Part of a small language model's weights: MLP 640 SwiGLU.
Each number is 128 + 24 x the weight over its row's rms, rounded and kept within 0 to 255. Layers, rows and columns count from 0. The size above them is the row's rms in percent of the matrix's.

# layer 8 MLP down (transposed), 640x128, rms 0.259, rows 310-344, columns 64-127
size [104 100 105 101  99 112  95 100 103  99 104 104  94 103 101  98 100 102  99  98 101 100  97 106 106 101  95  99  94  95 103  97  98 101  93]
[[100 124 139 163 155 131 114 160 103 154 123 144 160 121 124 101 130 137 147 102 157 139 118 141 138 171 114 139 186  78 140 133 123 127 120 115  75  85 130  83 146 144 126 111 122  99 124 122 132 133 148 115  86  72 159 144  93 139 149 161 182 116 112 166]
 [ 81 106 109 132  73 124 123 121 150 138 153 147 158 182 157  80 121 141  77 117 130  91  82  78 130 145 105 108 134 109 119 169 131 159  92 109 148 143 138 127 107 127 110 105  83 154 158  91 134 128  86 142 115 130 116 139 115 140 118 132 122 105  96 121]
 [136 102 134 150 131 144 145 139 131 158 129 163 117 157 166 134 117 182 122  75 115 128 125  94 153 132 137 112 138  95 170 148 116 129 148 104  76  99 103 122 120 155 139 115 139 138  90 135 138 122 104 109 112 153  85  85 134 145 147 129 125 103 117 155]
 [131 158 103 134 104 137 119 105 112 137 119 126 104 193 161 110 167 172 117 158 135 103 139 130 145 128 115 118 136 145  91 151 121 115 174 153 181 109 119 129 142 144 191 117 120 153 128 126 162 158 118 159 119 139 158 151 158 120 124 144 146 114 105 131]
 [157 166 107 154 156 138 150 130  88 154 114 182 135 128 159 120 155 150 116  83 130 156  86 141 152 174  98 118 127 161 101 125 112 101 158 152 165 104 108 130 126 161 100 100 135 106 161 120 100 104 126 125 125  92 158 137 129 118 128 143 112  66 115 129]
 [150 124 134 107 147 118 115 119 100 159  82 149 140 141 134 143 169 154 142 131 143 149 144  77 151 117 120  92 103 107 128  83 177  95 130 121 174 151 154 137 112 126 137 132  79 138 103 140 158 140 137 162 101 111 145 137 133 111 158 191 122 139 143 172]
 [149 107 101 161 142 124 114 122 123 124  83 119 114 121 153 128 155 111 114 120 122 110 158 168 165 122 125 151 145 111 124 118 205 152 121 136 103 149 135 127 131 133 167 120 143 120 148 130  99 122 100 122 128 128 102 140 173 168 123 168 157  61 121 100]
 [163 113 103 112 116 146  99 113 151 126 114  72 148 114 109 125 138 126 110 126  72 134 153 108 105 160 164  87 142  97 125  74 112  98 146 124 100 149 127 119 114 125 132  90 145 131 100  97 132 111 116 108 142 145 125 134 113  90 175 142  92 139 107 114]
 [ 63 137 168 138 155 106 124 118 121 101 134 139 121 102  97 110 126  89 173 144 130 113 116 103 120 134 137 125 106 121 134 129  95 157 118  86 109 143  93 139 170 138 128 167 133 136 126 155 152 118 116 169 126 122  78 126 133 118 142 100 133 141 136 162]
 [164 153 119  89 106 163 118 143 168 138 110 171 147 105 118  99 104 139 156 105  82 116 104 134 153 120 145 122 121 129 165 128  87 107 132 107 125 148  96 146 100 138 165 129 158 160 123  86 145 136 165 124 169 148 140 161 156  84  96 163 135 112 124 139]
 [105 123 141 126 127 107 154 114 135 159 138 138 132 124 152 194 134 124 164 112 112  94 139 129 147 164 169  74 111 135 156 103 135 178 123 126 161 170  79 119  77 135 100 106 162  96 145 146 144 106 122  99 127 145  98  89 164  93 146 124 110 132 144 147]
 [178 130 132 129 119 135 181 117 103 107 137 143 113 149 119  99  71 172 124 124 130 153  97 143 124 134 114 117 161 105 134 107 183 174 139 150 101 156 160 108 104 147 124 164 127 131 157  95 137 106 116 185 137 119  77 113  88 132 147 167 111 102 125 131]
 [112 122 180 139 144 154 105  87 121  99 127 111 138 130  91 127 139 102 134 117  96 133 123 159 146 144 145 154 129 135 100 112 127  92  58 109 138 138 113 119  95 141 166 148 135 129 123 103 140 136 140 115 162 133 109 119 167 113 106 123  97 142 163 105]
 [123 112 113 128 152  98 101 140 118 135 108 151 119 153 123 171 118 140 118 161 117 158 116 122  95 132 149 168 131 115 163 130 138 162 116 104 109 129 151 120 155 106 139 133 166 110 133  95  92 109 140 122 168  89 122 195 141 114  89 124 105 105 109 127]
 [136 102 128 100  92 113 134 138 124 107 148 149 153 194 137 105 101 160  87 121 138  93 152 122 124  86 126 186 126 142 130 119 102  87 130 132 152 128 148 123 144 128 171 168 145 169 112 135 103  73 143 120 167  99 125 153 110 134 130 154 149 118 111 118]
 [105  83 142 101 126 166 136 103  82 127  92 163 119 135 122  95 145 165 144 110 117 125 121  85 125 148 122 113 145 118 140 125  88  75 140 128 159  98  81 164 138 119 109 124 140 156 103 142 119 140 173  85 119 111 167  96 129 119 134 130 148 157 122 153]
 [116 126 140 116 120 108 134 129 100 133  79 140 106 101 125 131 114 134 116 111 181 104 143 123 127 133 100 142 169 155 157 110  94 144 108 106 132  96 135 130 122 104 109 126  83 131 157 149 121 127 135 109 142 110  98 169 107 155 119 124  76 126 116  97]
 [131 111 126 133 162 111 113 115 101 121 127 123 175 146 145 178 143 130  96 101 117 122 105 124 120 134 128 146 120 120 125 118 133 105 130 177 137 130 140 129 116 140 153 204 160 105 143 132 129 137 162 109 107 113 176 160  76  97 119 184 134  98 131 161]
 [134 125 116  88 136 130 147 135 132 135 139 134 149 148 134 128 118 149 101 151 135 155 147 100 170 123 136 111 108 110 153 155 135 139 133  91 144 157  55 105 110 145 116 101 116 144 127  95 165 141 129 140 133  95 110 124 137 127 104 151 113 132 110 113]
 [107 123 160 125 119 120 113 157 149 118 137 124 124  80  80 136 169 152  66 144  97 112 163 142 146 123 112 147 128  90 163 117  86 123 148 120 109  87 102 129  93 145 142 139 131 137 138 120 189 111 167 126 130 135 113 129 110 156 128 124 109 143 103 108]
 [117 155 138 120 124 138 148 103  47 132 145 137 133 160 142 107  97 114 122 146 177 132  98 109 116 119 148  84 135 198 100 124 118 104 124 130 154  99 120 115 137 139 150 162  93 145 143 102 110 132 139 147 185 134 164  93 186 142 138 153 165 121 130 136]
 [121 135 123 137  80 166 158 115 131 161 146 126  90 129  92 152 160 147 123 111 122 136 149 141  91 110  95  89  89 139 108  81 129 155 134 138 105 158 141 154 144 146 146 113 101 121 139 132 154 107  96 158 149 176 162 130 121 153 147 110 135 126 176 113]
 [133 109 135 109 132 137 123 119 117 138 122 118 171 149  85 113 141 112  96 122  96 147 158 125 134 141 123 118 116 116 147 147 164 161 125 115 107 120 111 141 119 103 161  85 118 172 151 131 156  86 192 172 104 163 153  85  78 122 121 117 141 121 108 156]
 [148 153 145 106 154  85 127  90 127 192 128 202 158 117 163 129 140 126 116 123 141 127 149 152 149 136  91 116 119 131 123 142 169 121 154  87 145 148  97 120 140 140 108 115 108 140 139 127 130 148 141 151 165 113 154 133 150  86 154 147 145 106 136 109]
 [150 133 117 123 143 156 132 104 138 135 121 166 130 146 151 117 112 152  92 120 133  86 172 126 151 139 146 125 110 124 105 182  99 111 150  97 104 155 130 121  74 106 159 103 174 134 145  94 121 147 125  86 144 111 174 156 155 106  98 123 129 160  91 144]
 [110 120 125 142 107 147 128 102 110 112  99 136  93 106 130 126 120 133 114 121 142 119 182 166 151 125  68  88  96 134 113 137 120 180 142 101 110 128 114  97 115  95 174 128 128 157 135 105 162 185 159 140 129 140  95 129 165 118 121 153 122 114 121 158]
 [137 148 139 131 128 151 105 146  92 113 162 137 150 124 135 149  73 125 151 105 116 120 142 149 126 135  97 101 105 118 115 133 114 141  99  66 105  83 105 125 121 136 125 176 102 141 156 130 141 140  86 123 126 140  89 129 136 160 126  62 129 152 166 112]
 [163 140 160 145 155 123 138 130 143 150 149 111 132  94 140 144 168 144 151 118 128 155 150 134 124 158 136 124 184 128 162 107  96 131 179 138 111 131 151 179 103 114  93 117 156 147 131 125 153 146 132 173  82 128  91 127 121 111 170 184 120 119 119 161]
 [135 138 162 112  96 141 126 197 113 159 131 171 109 160 139 130 124 129 113 134 116 161 118 157 126 150 126 108  69 108 124 108 111 134 146 115 136 100 149  68  89 120 142 135 162 158 125 141 133 113 130 103 135 112 146 138 132 141 165 103 120 124 153 153]
 [150 157 124  97 103 122 139 130 141 116 139 127 118 113 121 132 120 153 147  95 181 131 102 157  72 163 161 134 150 124  68 126 101 129 143 171 137 160 130 117 146 136 147 144 151 113 160 169 113 117 147 139 116 119 127 141 129 111 128 132 107 115 122 169]
 [159 115 109 108 112 141 130  89 118 146  97 118 142 147 125 165 120 115 147 117 106 130 109 111 129 146  96 128 171 100  87  64 136  72 143 140 129 109 189  83  98 102 138 148  96 125  81 153 130 106 121 137 108 102 131 107 129 175 123 107 108 176 131 102]
 [128 129 178 127 128 126 142 135 166 147 125 125 121 138 123 109 141 115 136  98 114 121 113 142 132 140 159 146 127 137 137  77  67  99 123  59 159 116 121 151 192 139 118 112 132  93 135 158 123 112  88 148  90 121 144 124  66 100 146 143 125 159 115 162]
 [120 123  95 111 123 114 122 119  77 121 171 153 173 131 127  96 115  89 126 147 121 121 130 136 164 134 164  91 141 128 124 148 137 100 104 110 149 146 132 115 148 151 168 161 129 136 127 110 158 158 153 132 141 113 125 106 147 121 142 119 162 138 166 108]
 [157 145 116 155 131 114 109 137 124 107 122 134 113 122 143 104  74 127 139 133  82 141 102 126 154 135 100  95  84 125 124 179 166 103 138 109 112 122 148  78 136  98 100 105 168 120 143 140 113 136  88 114  92 144 152 152 146 130  80 110  88 103  99 130]
 [118 161 140 140 143 153 105  82 133  65 139 119 145 102 106 123 127 164 114 134  84 133 147 110 138 150 171 113 120 133 154 151 105 157 155 136 134 137 126 140 143  99 135 103 113 174 106 130 102 150 124 105 154 140 104 101 126 118 109 128 159 149 179 133]]
# layer 8 MLP gate, 640x128, rms 0.28, rows 311-345, columns 64-127
size [105 101 106 101 105 101  98  97  96  98  98  99 106 101  97  99 106 103  93  98 103  95 107 102 102 101 101  99  95 103  96 104  98  97  99]
[[125 155 148 108 149 138 123 156 151 137 135 130 125 119 153  98 156 120  85 115 148 132 105 146 158 108 125  94 130 134 110 136 128 138 124 165 161 127 112 185 137  97 154 178 119  80 144 166 199 106 146 127  90 146 137 115 142 134 181 147 135 115 132 144]
 [110 115 112 144 148 137 104 124 140  85 141 134  70 145 105 148 119 120 161 124 129 132 157 143 180 109 160 123 121 110 137 155 110 104 171 112 101 160 140 117 137  91 165 118 174 117 172 110 135 134 135 102 116 143 122 142 144 132 126 174 138 121  79 149]
 [119 118 132 138 108 151 127  75 132 122 127 125 162 155 140 135 115  99  88 135 117 111 106 140 104 131 165 167 174 121 129 139 113 120 160 141 134  82 115 124 134 120 190  99 111 120 124 126  99 140 109 153 109 114 142 117 151 141 166 165 172 165 127 126]
 [173 121  84 144 110 131 130 162 125 151 155 120 127 106 133 158 161 140  66 129 125 140 144 111 116 117 125 146 149 142 123 137 141 135 142 102 165 108 144  89 157 119 153 134 120 139 147  88 139 101 109 115 116 129 159 123 146  82 162 139 138 153  90 147]
 [137 151 129  58 102 132  86 182 132 121 101 145 147 166 142 136 123 131 115  77 124 156 122 134 129 139 148 170 161 122 154  93 103  80 125 159 129 129 123 117 161 151 143 122 136 119 158 122 134 120  76 145 169 166 138 144 126 119 162 141 122 118 121 142]
 [102 109 134 129 133 115 124 123 106 109 158 123 150 161 112  97 170 133 140 102 115  87 113  95  84 111 142 170 131 102 136 104 128  64  87 115 107  90 131 111 151 105 143 167 148 145 160 125  94  97 116 126 155 134 105  98  69 125 135 141 125 125 138 120]
 [124 123 131 136 153 103  84 136 120 117  55 128 114 134 122 135 111 123 142 160  95 128 125 102  57 138 130 172 144 137 125 132 110 126 151 134 109 163 157 150 131 137 107 138 146 127 103 108  69 136  91  93 135 158 122  93 144 111 174  98  89 124 149  92]
 [ 97  35 125 131  96 130 120 122 144 135 120 158 180 154 120 138 108 129 121 135 137 174 145 117 117 135 123 125 130 135 159 159 134  91 154 120 118 109  63 130  61 153 139  79 121 124 110  90 119 155 137 109 108 127 120 108 113 144 145 152 135 105 151  65]
 [120 111 125 128 121 176 136 129 134 122 103 205 131  80 130  98 128 151 127 118 100 103 115 105 118 138 118 129 124  97 158 114  75 142 107  96 103 130 118 135 107 126 108 108 116 186 101 106 121 127 123 111 108 135 109 179 140 118  92 138 146  69 145 113]
 [165 150 135 112 139 107 154 142 156 154 162 118 136  97 110  99 102  95 148  90 111 111 155 132 199 101 142 118 138  94 171 112 133 136 109  87 138 166 130 126 129 128 129 112 179 109 118 159 122 104 176 127 104  87 141  78 109 117 137 137 115 101 113 121]
 [148 130 113 124 135  91 146 145 132 143 126 147  94 178 118 112 106 112 106 139 134 119 122  80 130 103 126 146 121 171 158 129 147 133 130 165 105 130 119 165 134  70 108 146 118 153  90 101 142 145 149 140 135 129 160 164 128 117 112 132 115 129  80 124]
 [103 130 119 112 105 151 138 135 142 141 156 144 101 109 146  71 115 128 152 124 135 149  96 110 121  81 140 182 122 110 141 107 141 174 130 126 159 110 101  81 112 104 168 119  80 103 117 151 167 137 140 129 148 125 131 132 142 122 120 102 126 106  91 122]
 [120 106 153 150 133 140 119 121 123  91 131 152 121 131 126 146 119  82 103  99 119 121 140 168 108 138 102  98 150 131 162 157 139 126 127 172 130 159 127 116 126  82 139 175 144 150 165  82 154 140 131 104  82 135  83 103 145 119 125 141 138 147 132 126]
 [134 110 111 125 141 167 145  96 125 137 126 140 127 167  81 110 112 138 138 111 150 118 111 106 156  87 126 125 185 137 120 104 134 165 157 107 124 134 125 118 142 111 142 170 112 107 120 156 118  83 140 143 159  82 126 140 122 137 143 111 153  93 159 111]
 [104 140 109  60 129 144 118 125  96 107 128 157 137  84 106 114 138 108 122  94  70 116 128 103 109  95  99 142  98 143 162 116 145 141 123 113 126 103 145 134 161 144 155 155 123 119  91 104 114  80 117 128 158 152 128 166 158 132 124 139 114 161 128 118]
 [149 117 165 140 124 145 148  69 169 113 112 201 122 103 122 118 115 128 122 113 144 119 128 132 102 166  87 104 119 131 151 119 152 121 121 137 100 134  90 138 133 106 153 138 130 118 136 146 133  89 174  68  86 107 148 148  98 142 151 126 124 150 108 118]
 [109  82  89 134 161 168 103 100  75 131 124 134 151 146 137 128  95 138  81 159 113 122 104 112 122 128 137 149 128 105 123 121 115 144 121 111 116 148 136 119 108 140 118 167 103 103 153 149 141 138 112  99 104 103 112 151 103 120 126 141 148 120 125 167]
 [100 141 117 127 109 126  96  74 104 103 133 165  92 100 155 137 119 102 167  88 124 128 155 113 158 100  94  96  93 122 170  91 125 128 103 127 126 102 115 166 141 164 127 125 120 144 165 123 139 141 126 122 130 137 160 130 125 137 136 131 159 136 143 133]
 [137 116 128 116 145 121 111 105 114 178  70 110 119 168 143 143 127 130 122 108 135 115 177 112  73 107 152 156 144 151 153 158 123 126 138 100 135 120 123 123 126 127 133  91 108 103 143 121 124 136 116 175 130 145 126 133 115 136 165 142 136  90 106 138]
 [ 94 109 124  89 157 122 141 142  87 152 127 155 173 159 123 138  86 119 111 106 130 135  95 107 127 110 104 154 107 154 138 154 130 146 121 163 121 165 101 183 107 107  95 150 149 133 130 123 136 120 115 121 123 100 114 145 133 173 118  85 120  91 115 159]
 [136 139  95 119 127  87 118 110 113 131  64 102 127 159 160  72 192 125 140 178 143 126 112 115 165 139 103 116 101 150 105 104 118 111 124 110 111 133 126 131 111 110 146 120 109 104  96 138 143 112 115 147 124  94 119 130 141 151 129 126 128 150 103 171]
 [151 117 146 132 178 122 103 113 122 156 120 109 142 103 121 111 122 111 137 105 117 121 124 146 137  94  96 130 113  86 144 135 155 153 110 183 105 129 104 138 125 109 205  94  90 113 122 135 141 141 183 121 113 120 151 112 116 155 165 155 130 143 129 141]
 [119  99 136 128 124 126 139 165 133 102 166 137 180 105 135 100 153 128 162 150 125  95  90 127  89  76 130 132 101 110 135 128 149  96 142 141 126 137 109 135 162 147 119 137  90 161 136 133 140 108 108 163 144 136 150 101 156  94 129 140 127 125 103 111]
 [172 120 119 128 146 132 126 157  87 132 140 142 164 130 117  99 126 131 121 127  94 145 153 116 158  68 125  88 144 117 103 146 136 148 117 114 128 143 114 133 182 163 144 146 168 128 128 121 140  99 144 138 149  98 148 124 108 168  84 158  97 166 137 172]
 [107 118 134 114  96 124 130 154 117 154  86 125 146 138 137 113  85 108  91 122  99 161 142 163 140 121 148 154 106  76 172 116 107 129 129 110 109 134 108 148 130 136 113  86 119 155 109 109 151 139 119 161  90 115 121 107 145 147 112 144 132 106  70 130]
 [115  83 162 103 126 112 147 109  70 115 103 154 105 150 142 119 143 155 118 130  93 165  77 121 124 149 136 163 169 169 110 148 140 109 176 123 113 130 126 110  76 107 130 152 133 120 122 115 151 112  89  81 133 105 166 137 108 148 121 131  74 119 134 124]
 [125  78 138 106 113 133 137 163 115 160 139 110 139 150 129 132 101 160 128 103  99 125 150 152 152 126 122 173  98 114 137 144 114 139 186 141  50 131  85 163 154 136 101 151 134 149 132  96 133 115 109  66 156 143 142 130 116 133 147 139  97 102 103 141]
 [128  97 152 143  63 118 145  82 149 114 102  84 122 159 140  79 110  72 113 152 127 151 120 129 141 139 139 115 168 103 125 130 118 123 161 127 114 109 148 188 151 104 166 136 104 103 131 150 123  96 148 177 131 107 127 160 106 117 132 161 188  89 172 140]
 [ 96 152 117 115 142 119 156 151 103 132 123 119 131 173 108 121 155 170 110 142 126 111 129 103 117 125 162 116  93 101  76 113 100 141 107 138 120 128 155 102 110 103 141 107 142 116 138 140  49  94 113 133 127 101  82 119 126  94  98 118 109 148 112 109]
 [106 137 115 178  75 122 133  94 120 119 128 120 151 141 123 135 116 133 113 123 182 146 120 144  93 149 126 131 111 116 109 134 129 138 134 112 111 129 132 188 145 121 164 139 152  92 117 137 104 149 128 139  85 148 114 143 135 141 149 127 145  99  86 118]
 [184  84 165 115 107  85 110 154 126 140 142 178 143 186 189 132 156 182 147 103 158 128 121 107 147 134  95 146 136 116 130 119 115 127 104 149 112 115  96  87 129 128 140 125 132 132 154 141 144 125 145 169 127 136 152 107  99 167 149  96 105 134 106  98]
 [121 106 188 104 155  90 115 110 135 135 107 131  85  88 104 115 120 184 115 120 139 165 111 111 116  85 105 161 119 146 126 142 116 142 125  89 127 131 140  78 140 112 137 132 149  90 123 117 120 101 113 144  99  84 125 109 135 144 145 105  95 161 112 117]
 [ 94 103 108 122  99 158 102 114 105 161 153 127 162  96 126 102 154 146 100 149 164  97 142 158 125 106  92 122 146 168  68 100 129 115 150  69 148 109 126 127 114 107 124 122 145 131  66 156 106 149 129 165 146 118 133 113 102 142 113 136 130 160 122  85]
 [112 171 119 141 133 161 121 118 104 137  98 139 149 189  65 164 114 151 156  96 128 130  96 142 154 135 142 153 122 144 198 172 135 140 141 143 114 165  67 123 113 119 161 137 110 116 115 129 155  44 147 146 118 168 133 145 113 141 125 137 159 135 126 107]
 [115 165 150  79 124 110 134 128 151 149  76 140 140 122 117 117 127 122 172 123 130 137 147 101 127 113  79 104  99 121 124 139 151 121 134 127 137 130 155 108 107  58 134 143 100 125 116 166 131 133 106 133 106 108  95 129  93 137 153 160 179  83 139  91]]
# layer 8 MLP up, 640x128, rms 0.28, rows 311-345, columns 64-127
size [103 107 103  98 114  95  97 107  92 102 103 104  97 109  93  99 107 100 100  99 102  99 104 105  99  89  99  96  94 106  96  95  98  94 113]
[[ 98 146 136 167 149 155 131 114 138 116 124 116 117 141  93 142 152 108 110 144 109 154 131 106 159 125 148 144 155 162 118 139 122 146  88 112  59 112 138 136 148 125 110 135 118 116 102 164 102 167 128 119 161 151 122 103  95 162 115 140 147 168 133 107]
 [120 120 103  92 147 150 121 121  94 136 107 133 126 140 119 169  80 137 115 115 116 108 116 106 135 103 144 144 140  96 137  83 150 102 134 115 105 145 134 141 148 119  84 130 102 187 122 124 106 172 129 112  89 135 106  96 153 125 119 113 152 161 124 143]
 [ 75 148 127 130 170 149 145 102 119 126 145 105 119 155 161 168 152 129 116 129 151 114 113 112 133 142 146 111  90 114 138 125  89 115 123 120 141  75 150 109 116 119 136 101  68 124  95  86 132 155 104 135 120 109 123 139 133 128 137 160 162 144 143 128]
 [112 124 111 105 124 145 151 178 141 134 107 122 146 131  95  89 140 107 129 136 141  96 101 151  96 124 137  99  86 107 133 161 133 136 144 118 168 140  61  89  93 119 111 117 155  89 110 116 107  89 103 142 158 104 122 136 142 160 112 117 162 115 103 133]
 [142 154 108 101  83 133 137 124 148 201  96 153  77 131 156 142 137 145 151  71 113 145 104 130 171 150  84 121 140  87 111 129 147 123 123  98 138 177 140 106 104 153 126 136 104 121 125 126 159 118 131 159 151 139 145 116 131 107 138 174 124 146 177 150]
 [111 149 142  88 122 131 110 123  67  91 168  98 181 133 114 107 120 122 135 134 130 116 113  95 145 101 146 129 144 134 145 133 140 157 151 145 133 154 134 161 152 118 149 113 147 149 151 158 151 151 118 141 173  99  85 103 133 154 126 136 151 117  91  81]
 [123  82 104 161 157 151 136 154 154  97 127 136 104 116 126  95 102  94 135 106 132 150 145 139 144 140 160 105 112 123 107 133 155 134 143 181  96 129 123  92 156 125 122 117 138 143 106 132 120 119 125 108 114 124 102 118  86 117 118 167 116 152 148 168]
 [102 142 159 114 146 147 138 158 123  89 133 130 127 114 130 142 117 103 151 133 136 108  88 125 125 118 122  93 119 144 106  93 133 189 150 188 123 138 151 122 174 126 122 121 144  95 114 136 126 112 123 129 121 133 181 123 125 108 104  81 129 133 111 130]
 [133 173 107 173  94 122 144 139 113 140 146 116 137 127 102 122 114 110 113 144 124 130 156 145  80 136 156 144 117 147 143 173 163 149 119 127 190 106 138 143 146 159 132 142 127  88 123 134 140 183 149 113 144 125  91 149 150  69 129 136 136 142 135 142]
 [153  97 143 124 173 115 145 175 100 126 166 125 115 140  97 154 119 141 113 114 125 122 131 151 189 104 114 133 119 165  80 123  96 131 117 161 148  98 166 145 158  95 103 130 114 113 151 105 115 134 130 156 140 130  90 128 184 123 158 139 124 119 138 109]
 [126  99 132 180 124 137 132 123 105 107 111 120 114  87 149 115 127 117 145 110  96 149 145 153 182 127 126 155 131 116 128 145 136 194 123 126 146 152 143 120 126  83 183 116 131 151 131 111  95 129 105 135  88 113 135 111 162 167 137 156 104 109  94 144]
 [138 140 141 149 121  98 134 123 114 102 104  91 129 141 125 135  96 114 103 118 101 125 132 140 154 155 105  98 137 146 143 133 108 159 134 122 105 119 164 150 164 130 110  91 147 134  97 142 119 121 102 154 114 119 141 141 176 115 141 139 138  93 152 109]
 [155 147 117 149 116 125 128 135 131 119 112  98 106  74 161 147 167 159 176 138 106 110 115 132 117 181 160 154 147  81 115 161 147 114 123 113  73 134 124 130 133 139 126  48 116 120 129 117  93  92 107 102 141  63 169 142 104 128 127 152 130 121 103 132]
 [129  94 127 163 128 111  83 114 116 131 112 139 149 104 135 121 121 122 153 132 144  96 124 152 132 134 134 149  83 105  83 135 146 111 159 146 117 123 112 119 146 153 110 157 164  89  50 126 114 141 121 102 124 119 117 127 143 146 154  96 140 139 142 126]
 [175 153 133 142 124  85 108 170 138 145  72 125 122 116 124 119 123 124 144 191 121  33 126 119 145 177 119 106  96 122 124 102 115 150 123 147 108 149 162 155 169 107 135 152 121 125 124 126 152 115 141 139 180 153 109 110 137 142 141 141 112  90 170 156]
 [130 111  89 147 141 139 108 111  80 109 117 113 160 150 111 130 164 150 148 108 131 123 109  96 127 110 130 124 109  99 131 144 120 103 121 139 134 155  95 146 191 123 113 155 109 110  75 184 119 162 125 159  95 121 103 106 120 131 107 164 104 156 145 110]
 [134  89 135 151 108 164 105 123 144 131  93 128 122 113  83 108 147 127 121  66 132 129 131 113 177 108 141 153 116 120  89  83 124 103 115 146 132 123 117 171 124 163 154  94 151 145 154  68 134 133 107 131 139 130 111 137 119 130 125 148 130  68 137 104]
 [151 132 152 122 124 123 102 133 108 124 108 134 139 135  54 112 130 141 146 124  95 106  77 113 159 111 128 131 120 115 125 162  76 105 107 111 121 113 142 112 123 131 115 155 109 128 124 170  81 144 115 137 169 137 138 138 113 116  70  97 122 164 130  87]
 [117 109 104 168 152  99 122 149 127 116  94 123 144 167  85 116 120 135 101 131  92 128 124 124 132  95 113 136  87 145 140 140 151 130 149 144 126 165 132  95  96 118 153 149  96 161 118 122 138 114 149  72 166 186 148 108 127 144 134 124 160 152 104 114]
 [113  88 110 130  87 122 102 172 126 167 147 111 169 145 153 156 124 131 117  73 132 141 124 113 156 146 135 169 154 132 130 141 135 137 156 111 103 102 150 136 158 159 142 128  99 155 151 113  81 129 110 134 131 112 144 142 121 143  94 129 167 115 121 153]
 [120 165 121 150 156 117 102 144 163 100 114 137 123 122 157 101 121 120 123 142 140 125 135 148 110 177  75 107 123 150 111 125 143 140 124  98 112 108 167 158 164 129 177  95 107 113 148 124 137 159 114 133 132 114 146 129 175 157 128 100 133 156 141 107]
 [114 129  91 143 136 125 170 145 136 118 106  75 149 128 134 109 161 111 107 127 122 150  98 127 208 124 160 109 136 138 120 104 104 122 129 143 164  85 110 118 158 144  94 154 167 109 133 124 125 157  69  99 158 102 160 149 117 112 113 137 150 140 149 119]
 [120 145 155 165 130 117 160 123 127  81  88 135 115 168 102 149 142 100 156 154 111 134 133  66 172 128 105 126 161  92 145  59  75 132 130 137  98 143 134  97 124 127 148 154 144 142  91 167 121  80 138 169 109 119 139 153 168 131 144 104 116 117 119 112]
 [136 147 106  94 163 121 153 124 134 182 132  82 109 158 119 120 137 159 114 175  98 117 174 124  85 141 118 126 136 133 100 109 149  94 150 130 131 151 115 146 145 119  98 146 139 116 147 112 115 149 156 134 130  83 107 174  95 101 118 122  91 137 115 111]
 [187 128 155  93 149 117 122 149 178 126 148 145 146 141 114 123 105 113 110 135 154 135 167 128  97 153 110 102  97 107 160 128 101 107 134 140 153 123 103 155 119 136  99 152 134 155 149 154 140 131 145 138 128 171 134 151 149 150 136 106 167 120 148  87]
 [123 127 175 137 142  99 149 123 142 141 135 139 153 139 181 138 151 123 109 145 132 139 130 153 126 157 131 185 128  98 106 177 130 121 131 159 119 142 102 121 112 102 159 158 107 124 169 113 123 152 130 143 140 155 124  93 130 129 140 142 138 152 107 166]
 [121 115  97 107 137 132 121 121 151 138  91 109 128 119 161 125  88 126 144 138  89 131 125 114  99 107 106 112 158 112 148 151 106 126 118 114 143 123 166 156  95 161 113 102  84 139 125 104 118 141 172 162  95 128 168 144 118  69 101 118 200 117 175 124]
 [164 130 146 115 164  56 176 143 154 138 168 139 106 134 134 137 147 136 135 175  77 140 154 115  90 123 134 110 104 112 122 155 138 135 147 115 114  94 129 111 119 151 116 141 132 123 159 142 129 108 115 103 132 169 150 153 150 128 119 151 106 149  89 129]
 [126 180 140 173 119 140 121 147 127 141  83 127 103 174 155  97 158 103 162  88 128 139 120 159 150 119 128 140 143  90 104 165 127 122 176 141 118 116 118 123 165 174 126 134 106 142 128 100 123 100 101 100 134 135 114 157  91 161 159 132 118 114  92 148]
 [120 157 112 119  98 147 104 113 136 141 121 108 125 134 117 129 103 110 144 140 150  81 119 171 133  87 106 127 128 124 105 156 120 125 138 131 122 146 100 170 147 120 164 121 158 155 146 160  99 133 116 130 108  77 134 159 122 128 180  94 106 118 125 146]
 [104 165 148 132 120 126 114 132 158 111 128 133 117 160 107 140 149 157 135 137 129 129 147 129 124  99 158 139 106 123 122 124 105 144 128  91 126 192 118 127 144 112  83 168 147 101  80 137 150 102 108 116  90 120  98 142 112 127 135 158 134 121 153 131]
 [125 157 129 138 103  91 169  98  84 156 130 131 124 138 144 172 151 146 114 140 133 173 184 158 179 125 147 138 113 132  94 154 145 131 111 111  96 178 142 139 163 119 147 142 136 131 127 119 163 120 140 146 106  91 175  89 138 105  98 134 132 125 108 160]
 [110 151 117 138  98 115  82 203 147 145 109 135 137 110 135 134 128 134 142 174 136 113 135 130 131 117 115 113 121 151 135 149 159 169 142 133 133 144 142 109 139 129  82 146 144 116  94 149 150 122 112 124 121 174 126 153 133  99 158  97  75 116 143 129]
 [121 134 155 143  43  97 170 109 144 109 119 135 144  86 142 127  86 104 134 162 161 123 136 123 182 121 146 152 105 148 138 137 141 150 166 117 156 105  98 151 134 148 146 132 112 105 117 116 122 129 106 131 118 143 166 132 129 124 127 108 170 123 130 119]
 [104  68 163 119 128 102 133 140  87 129 164 150 127 146 161 129  94 131 139 138 117 114 131 169  99 141 122 138 167 175 121 107 130 132 131 122 105 104  97 167 156 178 112 129 152 129 103 144 102  85 122 121 138 165 140 174 150 157 143 119 101 127  91 164]]